{"head_dim": 64, "norm": "layernorm", "norm_eps": 1e-06, "qk_norm": false, "parallel_block": false, "init_std_qkv": 0.0189, "init_std_o": 0.00472, "lr_mult_o": 2.0, "beta1": 0.9, "warmup_steps": 200, "decay_shape": "linear", "batch_tokens": 131072}
Each number is 128 + 24 x the weight over its row's rms, rounded and kept within 0 to 255. Layers, rows and columns count from 0. The size above them is the row's rms in percent of the matrix's.

# layer 2 MLP up, 2816x704, rms 0.103, rows 2208-2246, columns 440-527
size [101 106 108  99 109  97 110  97 100 101  85 106  98 106  94  96  98 105 100  90  94 100 102  87  99 103 102  91 112 115 100 106  97  94  93 100 100  96  98]
[[119 153 149 124 143 127 124 112 164 112 140 106 115 166 126 148  98 144 116 123 138 100 118 130 152 118 129 128 125 150 111 156  39 132 140 123 123  92 136 146 136 108 133 134  67 131 134  86 141 125 189 110 101 141 141 140  90 135 103 155 115 123 101 101 139 156 152 134 144 103 113 140 116 128 154 119 134 142 125  96 110 115 118 150 124 119 146 109]
 [160 144 127 131 100  92 125 137 149  83 155 124 121 117 136 119  98 142 101  76  97 110 105 151 132 147 140 135 108 114 163 143 140 129 123 109 129 129  94 129 143 160 113 127 104 136 154 103 108 130 120  73 137 156 148 139 130 135 165 125 113 122 156 150  92  88 112 157 165 149 115 120 113 120 100 110 112 127 141 164  90 108 126 111 118 115 144 150]
 [166 134 101 143 131 192 155 156 130  93 118 121 120 116 168 122 129 152 120  93 154 127 124 149 150 104 162 117 126 150 152 133 115 154  97 118  94 131 140 160  54 144 148 127 142 148 127 132 139 102 128 101 134 161 137 176  71 156 156 139 130 108 135 146  80 160 128  97  95 159 125 122  98 144 108 117 179 105 128 100 111 120 114 149 138  83 180 139]
 [115 165 135 130 107 129 124 123 141 121 113 121 148  83 100 176 117 127 129  98 133 104 118 160 133 152 123 120 124 182 128 109 138 106 156 119 136 107 139 177 151 155 187  98 151 131 166 125  97 111 134 101 114 144 169 142 156 170 108 168 154 145 116 136 126 122 160 121 110  92 118 112 126  67 113  96 107  87 125 112 142 159 112 117 151  83 143 139]
 [119  90 127 132 147 168 102 116 186 127 162 121 128  86 105 121 131 115 154  87 121 140 149 148 129 149 161 107 131 163 118 109 144 165 127 119 103 117 135 132 117 106 143 108 137 146 165 137 128 148 113 162 107 165 100 117 144 126  71 123 117 162 127 127 163 110 104 139 131 150 146 136 117 127 132  92 124 121 106 156 138 144  90 109 144 155 109 155]
 [137 138 137 139 176 107 149 108 122 155 145 146 121  75 108 138 145 133  96 126  95 106 133 134 185 166 125 101 117 106 107 133 148 147 109 120 157 102 131 171 139 140 150 139 134 120 175  91  77 130 118 136  97 108 124 132 127 100 145 144 153 142 123 129 125 158 117  94 137 119 106 157 117 105 156 135 123 121 121 153 141 127 122 141 139 123  85  98]
 [181 148 138 121 128 155 125 147 103 104 125 133 138 143 102 103 124 110 142 141  71  88 128 122  95 117 110 161 123 140 123 105 129 101 109 149 148 123 152 125 160 121 166 124 147 117 118 171 109 121  90 150 156 126 112 167 144 175 102  88 114  40 132 118 108 136 161 132 144 142 149 139  88 182 103 125 179 152 114 134 134 128 105  78 110 105 102  93]
 [166 117 129 104 149  99 129  85  94  96 171 131 125 134 114  93 127 111 132 154  88 159 124 137 164 144 104 107 111 121  79  97 148 129 150 184 162 152 150 142 135 109 138 130 164 162 128 141 118 112 165 157 107 107 129  78 136 109 125 102 172 120 110 151  96 111 139  92 154 159 125  93  94 109 115 185 113 121  91 136 161 107 145 126 145 112 156 140]
 [121 106 134 115  99 147 102 136 106 131 143 164 129 180 103 146 134 145 123 137 108 147 156 183 103 134 136  96 117 126 131 104 121 105 166 139 124 123 127 165 120 136 131 161 117  89 140 133 192 145 105 104  75  83 133 113 105  89 123 138 129 151 174  87 137 146 116 101  97 151 132 132 134 161 138 107 145 117 174 163 150 155 116 154 145 115 128 125]
 [127 155 112 133 143 104 100 102 136 130 110 130 109 140 114 113 126 132  44 129 157 110 150 121 104 113 148 114 124 163 123 120 155 130 112 148  92 173 153 192  98 131 106 153 135 110 132 104 174 137 149 106 126 160 183 132 126 116 155 131 145 102 143 138 127 101  98 111 156 159 111 139  97 118 122  80 132 120 186 109 138 113 111 164 141 129 114 116]
 [159 111 174 165 140 144 153 134 153 120 120 125 114 112  77 126 122 149 141 143 136 142  92 109 159 145  73 133 108 127 101 124 130 134 155 136 148  85 136 113 125 107 138 124 120 109 112 117 130 154  79 125 140 132 166 119 118 101  91 120 126  92  86 123 122 114 146  96 125  75 119  95 134 128  99 169 112 119 159 112 125 129 173 104 109 167  94 128]
 [125 121  98 108 121 142 148 136 125 114 125 140 114 120 140 107 142 106 111 147 117 109 111  96 188 123 104 175 131 122 125 120 139 153  92 154  95 103 126 103 154 171 159 127 138 152 174 195 139 154 140  84 153 110 127 153 138 164 176 107  82 130 155 130 134 156 131 108 136 147 131 133 146 116 131 145 160 125 133 142 129 153 100 141 107  76 122  94]
 [149 126 101 118  94 153 113 115 119 172  93 141 154 126 123 127 135 122 106 121 190 124 101 105  97 129 158 112 120 105 142 158 112 137 150 134 145 135 117 127 147 108  83 104 133 147 124 139 130 143 100  92 146 128 103 129  95 115 147 117 107 192 144 116 139 122 164 141 125 134 134 140 134 120 134 109 124 123 159 137 130 130 127 101 121 115  84 120]
 [180 104 144 133 146 102 125 130 117 149 143 131 132  92  94  98 115  89  93 141 138 137 105 189 135 149 116 104 124 141 120 140 102 107  48 105 152 101 143 139 166 122 119 160 129 156 173 123 162 106  56  95 104  68 110 132 108 113 152 100 162 119 121 134 107 126 135 120 118 116 157 126  92 125 155 133 135 146 138 135 138 142 118 116 131  78 118 138]
 [149 131 143  99 111 148 187 123 146 120 156 142 151  81 147 144 144 103 123  94 131 148  72 108 138 156 150 132 132  98 170 102 147  81 140 140 107  97 101 141 168 113 153 157 154 126 121  85 101 138 131 147 122 121 108 122 122 103 111 133 125  76 143 121 122 131 134 108  87 110 109 123 124 119  81 154 132 126 122 134 105  93 137 160 166 110 129 182]
 [155 111 109 118  98 104 127 115 124 163  93 155 112 127  92 133 117 125  92  91 103 142 161 134 119 121 133 135 151 145 126  48 178  88 141 181 144  91 142 151 125 144 132 136 147 104 141 113  94 138 113 116 140 146 124 136  98 118 113 130 114 150 129 105 129 116 122 154 111  83 129 124 132 135 147 127 117 118 144 141 132 150  79 103 143  98 160 105]
 [165 136 113 126 134 117 142 158 136 127 101  94 140 117 106 157 121 111 115 134 116 119 135 128  96 161 133 146 138 150 123 104 176 149 174 138 151 140 147 129 127 102 130 161 152  97 120 134 110 122 155 173 139 151 100 116 104  89 114 132 141 122 133 165 131 116 138 165 137  89  82 103  88  78 149 136 125 123 129 110 123 151 143 106 124  99 161 155]
 [160  94 131 138 140 122 106 149 140  92 120 132 130 148 120 149 130 152 146 134 104 140 165 132 163  79 110 112  77 165 147 126 144 141 135 143 140 106  88  88 120 103 133 111 102  79 149 171 155  97 152 136 170 136 102 127 147  80 126  93 144 115 135 140 119 119 125 139  94 146 135 121  74 178 107 147 150 122 104 164 154  90 138 115 169 128  76 116]
 [133  99 134  92 106 159  84 102 125 142 108 137 116  94 116  73 131 143 131 177 145 134 126 128 149 144 161  98 107 109 144 165 133 155 144 123 100  83 137 116 100 136 166 107 151 154 114 114 116 105 139 136 150 147 120  88  96 143 155 149 136 134 139 101 112 114 137 141 121 118 136 134 156 151 131 129  63 149 131 128 130 119 113 124 124 142 150 142]
 [136 155 105  98 125 118 145  90 160 166 167 145 115 134 125 146 156 141 169 118 109 135 133 151 146 142 154 154 136 103 111 133 129 186 101 119  86  87 145 164 115 116 120 127 144 152 146 162 147 108 152 179 141 139  66 162 130  92 141 120 125 151 124 155 129 122 101 128 136 130 126 127 144 128  81 107 144 134 151 118 123 118 157 111 114 134 140 152]
 [149 145  74 147 189 115 140 136 157 156 135 136 102 103 154 139 171 124 135 113 104 123 120 115 126 145 148 151 126 107 117 141 132 191 127 135 149 142 121 150 128 158 104 145 160 138 121 116 151 147 133 121 112 132 111 138 172 124 143  85 103 133 140 147  95 157 133 117 156 129 185 141 116 142 144 111 150 109 155 124 141  90  97 105 110  97  72 101]
 [105  91 164 126 136 127 152 106 155 135 164 114 169 157 121 117 114 141 154 137 122  98 157 103  83 118 149 131 166 137 121 141 142 144 151  95 105 144 117 130 126 101  90  98  97 145 139 119 140 136 196 126 126 147  90  85  83 112 106 118  60 114 128 173 124 144 144 132  96 121 177  94 138  93 136 152 128 121 118 121 151 150 158  72  97 124 118 102]
 [154 108 100 118 118 138  72 116 146 118 144 139 140 108 153 132 133 129 145 127 135 135 126 123 124 110 129 144 135 177 109 142 165 129 133 158 112 147  99 135  85  88 127 129 120 150 122 172 126 149 106 142 125  83 130 144 153 161 113 136 144 118 137  93  99 157 114 155  90 136 108 120 125 124 127  86 144 124  75 119 141 170 107  80 124 113 171 121]
 [147 128 147 124 137  83 184 123 149 116  99 182 201 161 146 129  94 108 147 108 103 137 165 106 138 122  94 142 149 123 104 119 171 129  86 143 152 127 151 128 108 156 103 136 148 155 127 121 128 135  70 145 128 131 118 116 126 125  88  97  78 131 131 117 138 161 174 183 131 169 113 122  87 174 121 145 109 146  87 117 155 122 150 121 136 117 134 102]
 [135 127 158 100 151 125 137 130 152  88 121 165 105 102 178 127 133 123 106  97 124 161 163 137 110 154 113 152 129 137 151 153 132 139 117 143 178 145 118 133  96  88 105 129 110  87 113 137 120 114 110 113 109 117 104 140 145 151  94 135 132 133  82 125 101  84 124  92 141 153 124 114 111 154 149 139 183 132 109 166 137 141 151 146 124 128 101 103]
 [143 119 146 109 130 152 155 101 174 119 115 140  94 185 130 144 177 153 142 101  81 135 130 133 111 129 115 168  96 153 114 120 146  85 138  75 114  98 136 126 124 116 120 123  99 130 119 133 143 155 134 132 109  69 118 124 154 107 129 127 134 111 106 129 106 144 118 113 100 148 171  77 184 146 118 119 123 170 131 147 140 154 143 143 119 145 106  99]
 [130  87  97  77 149 106  95 166 172 121  96 125 138  99 113 116 179 123 113  84 133 118 122 165 126 181 140  72  86 113 127 117 161 128 172  89 153 100 100 157 129  97 110 141 180 130 121 161 131 146 116 137 151 169 121 135 150  75 113 129 151 128 100 147 124  91 172 102 184  94 106 176 153 145 176 105 110 105 151  76 149  57 139  93 133 163 115 127]
 [144 130 155 104 101 147 106 110 153 107  97 142  97 117 126 136 108 122 112 125 151 135  96 151 125 138 190 139 120 139 152 101 123  84 121 146 126 156  97  77 143 110 159 157 104 168 191 112 142 124 106 183 132 134 140 152 125  86 157 109 151 125  99 130  97 160 134 127 138 113 109 143 156 158 126 106 122 105 169 141 127  92 119 174 117 117  64  96]
 [125 156 122 156 142 113 125 138 139 139  93 175 143 120 160 118  86 121 126 129 175 171 156 126 128 106 134 157 116 105 151 148  94 140 144 142  86 181  91 143 134 129 170 152  58 107 147 140 118 163 145 111 130 157  95 132 127 113 125 111 116 128 128 148 115 148 123 114 148 111 115 105 150 116 100  89 120 145 121 124 145 137 143 129  92 150 134 109]
 [144 128 151 159 118 138 122 140 106 147 147 143 180 103 146 149 166 143 119 109 132 147 138 131 110 152 128 145 147  69 153 148 173 130 115  91 145  91 124 137  92 101 162 109 134 146 124  84 107 107  95 150 127 155  81 122  98  77  93 150 149 100 163 121 173  79 162 103 135 134 136 111 144 121 115 105 120 143 101  97 125 132  69 169 106 134 135 134]
 [122 133 117 128 111 120 124 128 148 114 142 117 131 122 144  92 128 118 149 177 140  93 139  94  91 147 161 138 168 130 144 115 122  78 125 143 144 138 155 105 135  82  77  86 134 196 117 108 135  85 139 129 175 152 103 162 156 149 123  75 121 111 107 130 120 123 130 129 114 154 118 127 113 152 123 124  91 164 169 107 130 128 124 116 134 128 132 140]
 [108 145 137 128 127 157 144 144 153 118 107 120 153 138  90 112  95 123 124 125 130 163 142 169 132 145 111 131 111 145 115 164 165 147 103 129  68 145 104 149 178 194 142 144 146 122 147 116 132 135 133 155 101 104 116 170 107  85 132  95 153 108 135 149 158 111 159 138  98 143 114 122 112 109 128 106 135 143 155 111 184 141 106 108 126 121 126 151]
 [136  90 117 102 123 136 144  82 118 127 133 150 154  85 155 126 127 123 129 117 132  98 121 131 146 134 150 105 136 113 140 155  98  90 138 129 132 126 119 158 116 125 112 164 113 159 157 125  79 120 127 122 122 142 100 135 123 103 116  78  96 137 155 112 118 133 114 125 123  96 106 114 142 114 150 104 117 106  87 131 117 132  83 152 130 150 115 135]
 [153 132 129 147 140 119 147 139 142 143 140  98 118 115 123 152 127 124 126 105 135 115 101 151 140 132  94 145 102 126  87 140 151 113 140 121 157 103 155 139 129 111 153 136 120 140 112 142 158 154 158  71 153  96  99 132  64 132 142 126  93 124 135 104 138 135 163 139 139 155  86 107 154 151  95 120 113 169 154 119 196 149  83 120 149 111 115 164]
 [103 153 126 105 159 145 107 145 119 105 186 128 111 129 123 128 122 137 142 104 156  72 143 129 159 118 123 123 100 151 114 149 120 139 118 183 143 118 142 135 147 115 134 156  82  96 151 144 120 155 149 151  88  96 157 137 110  94 125 157 176 107 158 123 121 133 107  79 163 125 132 111 126 135 145 127 151 134  91 128  92 118 158 106 122 145 125 132]
 [133 181  97 164 180  77 138 180  95 120 142 142 156 168 122 132 113 115 128  95 168 185 157 148 146 127 100 103 122 102 118 169 122 145 103 120 183  96 112 139  83 118 134 111 102 132 133 161 129 169 115  60 103  84 114 151 110 146 149 159 126 132 129 121 145 114 148 123 117 130 122 121 135 139 112 140 120 128 134 162 121 150 129 127  86 113 102 107]
 [152  96 101 141 153 143 178 137 130 130  85 137 151 143 112 153 131 101 142 109 167 127 145 144 140 139 128  81 178 142 144 161 114 157 126 173 139  71 122 132 125 140  91  93 127 128  93 120 119 145 137  76 127 103 149 163 112 108 124 127 105 175 142 124 134 135 101 164 181 151 159 114 161 124 153 124 135 145 132 147 203 109 128 154 138 145 152 148]
 [104 113 176 109 106 133 146 147 167 136  80 148 128 158 140 141 112 135 104 132 124 163 140 131  98 131 136 122 119 120 121 159 131 134 144 119 155 150 111 159 147  98 108 134 122 120 156 155 131 102 104 141 113  73 121 142 122 137 153 155 135  57 146 113 162 126 140 139 112 144 133 151 143 115 152 118 175 158 188  92  95 128  99 122 142 113 142 122]
 [ 99 153 142 121  78 127 142 131 107 138 143 142 141  96 140 147 125 105 141 125 130 132 125 148 120 174 114  93  95 137 112 111 175 115  99 111 112 159  93 126 144 151 130  95 172 143 114  97 148 112 102 119 135 138 139 143 107 137 103 133 146  91 137 126 123 111 148 137 109  77 106  89 127 154 114 160 113 149 104 142  78 161 132 104 157 118 107 117]]
# layer 2 MLP down (transposed), 2816x704, rms 0.053, rows 2208-2246, columns 440-527
size [106 105 106  99 107 100 114 103  93 101  83 104 106 106 101  99  99 102 107  98  96  99 102  94 101 102 107  92 119 117 102 109  95  92  93  94  99  93 103]
[[162 130 146 127 124 152 148 126 125 117 160 152 136 160 109 146 156 111 106 103 129 136 112 143 126 124 117 121 105 128  89 170 124 170 111 151 143 133 164  92  97 115 153 142 143 123 108 108 125 126 112 152 187 131 133 151 132 152 118 145 125 121 115  86 115 124 155  81 121 169 130 147 115  97 100 157 132 104 144 103 142 134 202 133 104 124 145 132]
 [ 73 142 123 122 174 173 146 129 104 158 142 127 160 137 130 155 173  99 115  92 107 187  93 118 145  96 118 164 139 157 103 151 143 124 112  97 115 104 116 110 165 130 177 117 149 115 129 123 135 176 122 151 130  95  82 106 120 151 156 110 136 140 130 121 108 173 147 133 138 144 107 108 135 152 131 123 182 133 100 177 109 118 128 102 121 122 124 127]
 [140 139  90 107 138 157 137 135 129 158 135 170  99  97 132 101 132 133 169 111 164 138 121 117 165  68 110 117 103 131 106 121 114 124 158 138 131 180 129 125 108 116 170 139 113 144 132 148 105 149 165 108 142 102 110 133 107 143 152 116 179 131 164 177 102 157 137 109 112 158  79 159 139 123 106 105 141 145 119  92 131 144 129 141 145 170 126  92]
 [110 165 135 122 106 129 134 128 146 112 169  99 131 146 145 114 156 140  84 156  70 111 130 135 147 116 146 151 121 152 117 106 106 138 109 149 147 143 138 125 114  94 143 137  67 140 130 145 176 130 145 128 131 121 150  96 119 151 126 133 136 117 148 121 155 166 132 108 123 105 125 114 148 145 127 164  94 139 182  98 123 142 168 115 116 125 124 151]
 [137 168 150  86 189 119 109 128 137 168 112 176 157 113 117 152 136 143 157 104 135 153  91 148 108 138 112  89 153 133 144 103 110 152 125 103 119 139 129 106 191  73  83 121 116 130 132 109 122 143 139 165 125 129 112 151 119 121 155  93 127 154 140 100 135 151 104 115  69 124 165 130 154 139 112 149 140 137 173  97 122 138 119 122 162 126 115  96]
 [139  88 105 100 136 152 143 146  94 135 137 112 152 121  96  83 158 107 152 118  87 137 165 127  95 136 151 151 128 169 165 131  92 152 138 105 178 141 192 145  98 113 133 164 119 107 101 131 147 139 123 122 142  95 135 147 164 141 174  92 123 114 133 110 165  90  85 149 174 116 101  74 151 107 138 136 132 104 149 142  93 180 106 155 122 105 113 126]
 [137 149 172 147 109 105 166 119 141 157 142 158 141 134 147 135 152 127 140  87 105 181 123 102 143 180 133 130 100 148 137 135 116 128 155 120  88 154 137  92  69 156 169 151 105 123  85 134 110 113 151 126 127 135 164 119 126 112 139 105 155 151 107 156 126 110 124 137 100 122 108 118 134 118 129 122  95 146 124 104 156 166 148 154 122 148 144 127]
 [134 128 104 139 114 131 115 123 114 125 154 120 113 168 153 139 145 121 128 161  61 132 110 125 102 105 119 179 104  88 144 117 106 112 123 121 120 126 127 135 124 126 111  92 157 121 114 112 134 164  92 114 100 127 125 107 128 141 126  85 139  92 186 134  99 115 148 116  92 104 121 116 144 126  90 132 156 129 126 136  97 151 111 106 125  98 140  97]
 [139 120 102 122 138 119 119 140 159 131 161  99 140 119 133  95 136 157 118 128 128 137 131 157 122 116 152 128 104 141 125 107 151 113 108 133  96 140 143 138 208  97 129  99 117 111 162 163 121 147 130 118 151 118 110 123 121 161 128 127 122 125 137 115 139  92 108 110 124 126 119 140 150 166 143  91 149 185  91 150 152 159 113 138 130  96 101 135]
 [127 177 116 169 187 174 163 105  88 142 103 157  96 126  99 110 139 135  94 107 110 122 157  89 121 105 110 110 124  90 117  72  87  89 137 107 111 144 128 141 143 144 105 101 109 125 101  95 138 114  57 155 124  89 142 143 164 122 123 100 137 125  97 136 135 114 131 112 146 117 141 131  98 160 114 145 126 146 168 122 155 131 143 144 114 173 179  61]
 [ 94 128 116 115 146 114 140 124 105 149  84 157  98 147 153 150 109  96 163 149 172 142 153 158 121 128 160  75 129  94 124 120 111 138 116 157 132 134 123  90  96 160 136 135 116 140 129 140 134 115  80 131 127 137 125 126 135  84 124 151 135 165 117 165 126 116 115 154 134 118 113 124 117 107 180 120 140 144 172 155  91 127 119 110 119  67 116 108]
 [132 136 138 141 103 140 110  99 150 160 157 113 128 144  97 119  85 160 121 117 185 121 129 152  83 104  82 157 117 161 144 142 151 142 125 165 129 148 125 143 114  98 139 135 124 130 153 141 172 103 177 100 115 114 125 133 136 163 124 125 113 149 141 128 128 155 118 116 190 109 114 122 123 123 102 145  93 131 137 135 148 121 130 157 174 181  94 128]
 [ 98 144  97 149 133 121 155 127 123 124 103 142 184 102 124 120 126 170 112 122 122 122 128 117 123 125 118 111 123 106 127  82 127  92  72 133 154 143 136 116  78 124 123  93 136 122 131 107  90  90 102 126 131 127 132 186 107 106 152 159 113 115 132 143 125 100 130 169 143 104  62 148 149  90 165 124 133 110 120 126 145 111  82 101  94 119 117 108]
 [139 159 140 104 146 146 167 141  93 135 149 105 127 164 131 190 141 149 107 127 168 108 150 166  85 146 143 124 157 149 148 104 137 136 153 125 140 132 144 113 105 135 122 115 157  97 117 122 116 106 176 152 118 141 161 152  85 131 116 143 120 103 109 119 102 126 152 127 185 128 142  96 156 120 122 109 142  97 127 201 101 100 118 111 103 145 132 160]
 [114 150 125 141 130 106 159 133 122 117 104 152 146 128 148  82 116 142 102  59 111 128  99 115 115 116  98 140 135 138 120 142 126 125 104 143 156 116 103 147 122 152 124 116 148 143  88 113 134 159 140  87 156 114 128 126 148 129  81 127 121 121  88 100 131 100 121  98 123  89 111 100 113 130  99 148 110 129 127 133 149 117 156 170 112 137 128 131]
 [ 98 106 158 174 132 167 156 141 151 141  95 126 119 100 125 136 119 141  91  95 191 173 136 142 152 124 169 118 141 144 152 119 123 106 128 163 140 112 130 150 122 169 130 140 149 133 128 119 115 120 128  88 102  87 148 113 124 164 161 120 121 122  71 178 100 128 141 137 127  86 117  76  88 149 140 101 129 140 172 116 102 111 153 108 153 140 141  67]
 [144 156 110 159 116 118 158 106 131 103 101 145 159 129 130 140 112 145 142 120 102 115 151 141 117 117 147 123 111  40 169 130 141 131 108 108 121 118 140 166 139 158 142 138 116  91 112 111 131 149 121 118 174 122 102 164 146 123 127 144 164 117 126 131 148 118 110 100 113 106  94 111 115 131 106  98 115 146 161 167 142 162 183 154 110 139 102 132]
 [ 98  78 153 106 124 119 157 128 143 140 144 137 151 139 131 153 107 137 115  92  69 115 145 160 158 102 105 107 118 151 121 138 162 150 137 120  80 109  67 125 120 106 106 109 140 113 129 109 158 144 133 114 182 155 149  71 115 160 169 128 131 128 159 150 107 115 162 144 109 132 112 125 125 137 134 102 148 110  71 169 117 146  90 151 119 107 148 157]
 [149 103 133 165 164 137 201 135 177 114 120 122 137 126 119 138 126 105 106 139 153 104 163 121 145 154 159 137 107 112 145 123 114 107 139 130  92 132 124  82 120 119 138 146 104 132 123 134 139 128 152  94 117  79 106 101  77 174 147 153 116 156 133 116 162 104 109 104 136 118 100 156 136 125 121 113 163 160 136 105  98 121 101 111 129 125 114  80]
 [140 109 109 121 152 109 123 156 150 112 137  78 137 128  52 100 130 131  91 118 108 125 145 116 158 115 117 107  96 139 126 112 139 139 103 112 129 175 160 141  91 127 109 151 141  98 134 103 162  99 139  76 159 139 126 112 164 152 120 120 124 168 130 108 107 143 119 119 116 110 136 103 156 146 118 115 120 103 109 123 150 151 143 167 167 177  99 113]
 [125 120 152 114 110 133 134 123 111 143 124 102 132 131 148 145 101 165 126  79 103 123 169 128 141 139  79 136 111  70 126 170 167 102  84 157 112 124 125 123 147 128 153 114 125 123 134 108 130 113 104 128  89 166 139 144 136 126 133 145 129  99 100 131  97 135 143 103 107  76 116  70 126  87 143 158 112 132 119 104  84 116 121 135 131 115 125 131]
 [155 109 125 128 113 139 168 110  94 134 132 144 103 157 144  89 105  86 141 111 134  83 130 117 108 113 126 123 163 133 155 125 139 108 144 127 132 110 129 130 142 164 133 142 136 143 114 123 108 150 169 146 106 105 164 112 143 107 136 162 110  89 150 148 136 153 140 167 122 123 108 151 125 115  89 139 136 120 149 103 122 144 157 158 115 120 144 176]
 [115 162  84 149 122 119 151 120 134  92 126  96 172 125 151 167 108 138 125 113 110  97 152 145 156 103 129 109 138 147 115 120 111 129 133 154  90 126 138 111 124 114  74 114 133 112 111  83 117 113 107 140 114 132 152 171 162 149 116 133 126 162 127 142 119 118 111 104 105 129 122 144 162 102 145 128  71 119 149 141 133  70 136 153 101 109 189 113]
 [151 151  94 141 192 122 112 117 111 152 162 136 131 106 106 120 137 107 135 101 148 103 124 122 122 149 155 138 135 102 133 109 116 108 120 134  96 138 168 135 145 131 137 129 152 155 130 104 178  96 137 147 158  82 121 146 198 135 123 149 172  89 112 125 111 133 127 125 134 132 105 126 125 122 127 124 167  77 126 108 116 127 103 111 158 146 141 168]
 [131 154 108 150 158 109  85  93 155 125  94 108 172  89 124 144 108 140 147 143  83 140  94 155 121  80 158 111 119 183 128 141 148 126 161 140  95 138 126 132 124 150 146 137 121 148 136 106 117 172 163 126 134 161 128 119 139 127 112 140 156 115 107 120 139 129 118 116 133 108 130 137 124 115 113 114  83 123 115 118 117 136 109 114 100 136 148 137]
 [113 164 122 156 116  89 148 138 159  92 134 120 141 131 112 102 125 151  91 101 131 138 129 160 126 109 131 128 122  99 104 115 137 166 111 120 128 149  98 140 161  90 134 124  86 176 154 153  55 146 119 141 136 111 143  66 148 103 117 131 116  87 131 137 150 130 135 174 120 157 136 127 104  76 169 128 110 153  95 141 109 146 116 101 105 109 191 114]
 [108 125 169 133 153 120  85  94 112 173 150 101 119 126 152 124 142 162  97 126 120 169 111 120 156  87 145 116 149 165 121 123 161 130 128 134 140 113 119 117 110 126 113 115 127 161 164 117 175 143 120 161 135 137 103 140 172 137  98 120 143 116 133 123 146 135 106 137 110 108 107 109 168 143 141 110 149  99 135 134  84 106 110 130 138 119 122 135]
 [140  88 123 141 136 118 153 102 144  99 117 143 112 145 132 118 121 146 136 120 120  96 128  96 117 143 122 141 144 158 108 138  65 149 129 110 112 114 135 155 152 105 116 143  76 138 120 139 113 109 133 137 110 116 139 170 102 117 155 130 165 186 156  94 105 112 160 143 136 109 134 113  94 146 143 136 122 135 148 128 125 127 147  88 116 100 169 171]
 [140 135 126 122 123  92 133 124 177 188 121 144 114 114 119 129 122 164 133 113 131 117 146 166 140 126 119 124 172 112  98 102 140 149 172  89 118 121 114 102 105 105 133 119  95  95 111 146 126 104 124 105 137 131 130 120 148 122 113 146 113 121 109 144 129 162 136 154  96  70 106 111 147 116 111 111  80 131 116  93 153 156 113 178 153 133 140  95]
 [126 138 129 143 165  99 117 162 166 120 124 127 145 116 160 139 126 134 125  90 187 134 166 155 108 124  95  67 144 119 109 123 104 119  80  97 163 141 147 117 102 159  54 146 125  96  91 111 122 120  93 136 164 129 125 146 125 141 128 173 105  94 147 119 138 125 118 111 151 102  75 135 126 116 143 138 112  92 124  76 153 131 105  98  91 137 154 130]
 [152 136 116 150 134 148 120 142 140  86  89 122 147 126 153 131 152  85 149 118 125 157 133 112 146 141 136 115 113 138 140  98 149 115 121 143 105 110 155 113 137 106 154 126  93 151 108 106 114 105 142 126 131  97 118 111 133 136 104  97 142 126 132 109 138  91 135 102 151 112 120 115 112 102 168 158 138 123 102 124  91 145 146 120 182 147 113  81]
 [116 131 128 129 106 136 129 143  95 112 151  93 116 162  72  97  72 156  97 115 131 156  61 128 150 165 169 153 109 167  96 139 147 136  89 153 107  82 107 130 165  66 171 140  95 151 117 158 129  48  97 106 112 142 116 129 121 105 136 127 117 112 148 159 119 117 142 130 100 122 125 175 127 134 119 115 114 126 113 130 143 129 147 123 162 143 126 122]
 [147 142 141 177 137 146 133 203 148 148 107 138  91 176 172 122 157 120 112 119 140 162  91 121 159  98 173 120 107 138 140 136 120 121 156  96 129 115  95 120  87 127 132 128 120 127 141 138 134 152 110 160 131 121 103 164  90 158 135 151 113 142  89 157 108 134 150 146 155 139 158 151 130 118  99 116 145 179 136  90 132 109 156 114 146 151 105 161]
 [132 137 119 142 153 146 134 136 128  75 120 124 139 157 135 133 142 126 189  99 122 110 126 131 134  94 152 140 160  72 137 134 116  88 103 135 135 160 122  99 149 131  96 158  78 148 124 158 113 135 143 123 115 126 120 123 124 151 154 140 125 104 153  87 130 175 136 139 106 149 122  97 156 139 148 153 143 114 122 159 130 123 131 104  94 158 161 131]
 [141 158 156 101 156 164 106  77 119 145 141 103 176 136 135 159 127 146 134 102 187 147 129 123 112 138 130 141 110 131 102 116 142 109 165 114 122 110 124 139 150  95 139 125 126 129 129  98 144 118 103 130 117 124 139 177  88 118 165 118 134 102 124  95 138 142 129 138 112 155 143 147 155 135 145 118 100 118 134 106 140 118 127 156 111 132 168 131]
 [149  88 103 128  99 125 124 119  92 184  76 118 138 138 139 119 114 132  98  90 141 152  99 106 108 139 119 149 122 148 123  87 179 157 129 171 104 111 143 133 112 112 164  94 144 118 131 129 129 167 101 143 133 123 131 123 124 144 108 118 134 126 128  91 142 117 121 111 147 101 145 153 171 101 148 113 129 123 101  89 139  87 138 121 112 152 136 106]
 [100 104 134 119 101  96 180 139  93  93  81 131 137 150 113 135 119 110 112 112 142 169 128 162 146 124 102 117 129 132 125 111 119 105 120 176 144 157 148 129  83 136 145 136 129 126 139 138 144 112 123 112  63 163 122  94 153 126  89 134  91 130 126 143 119 147 142  87 113 126 120 113 174  92 132 105 150  81  92 109 154 118 143 166 124  84 166 137]
 [102 159 178 114 137 147 143 101 143 144  86 147 107 163 126 116 127 182 159 122 156 129 110 146  83  80 112  98 141 136 174 121 119 172 136  86 129 159 146 117 140  85 151 148 175 124 142 127 129 109 139 131 127 155 153 104 143 154 146 123 114 155 104 157 130 144 129 169 143  96  88 153  69 141 117 126 129 121 137 142  56 141  93 127 139 169 125  98]
 [101 136 132 192 104 108 148 191 135  81  91  89 136  84 140 158 134 134 126 163 114 113 105 183 174 123 115 132 130 128 155 107 142 104 145 121 132 128 151 121 142 152 127 156 130 161 159 126 149 102 137 104  99 134 169 166 141 125 143 138 156 154 109 134 150 161  82 113  96 120 116 141 146 113 134  93 112 132 118 131 117 136 101 147 134 112 140  87]]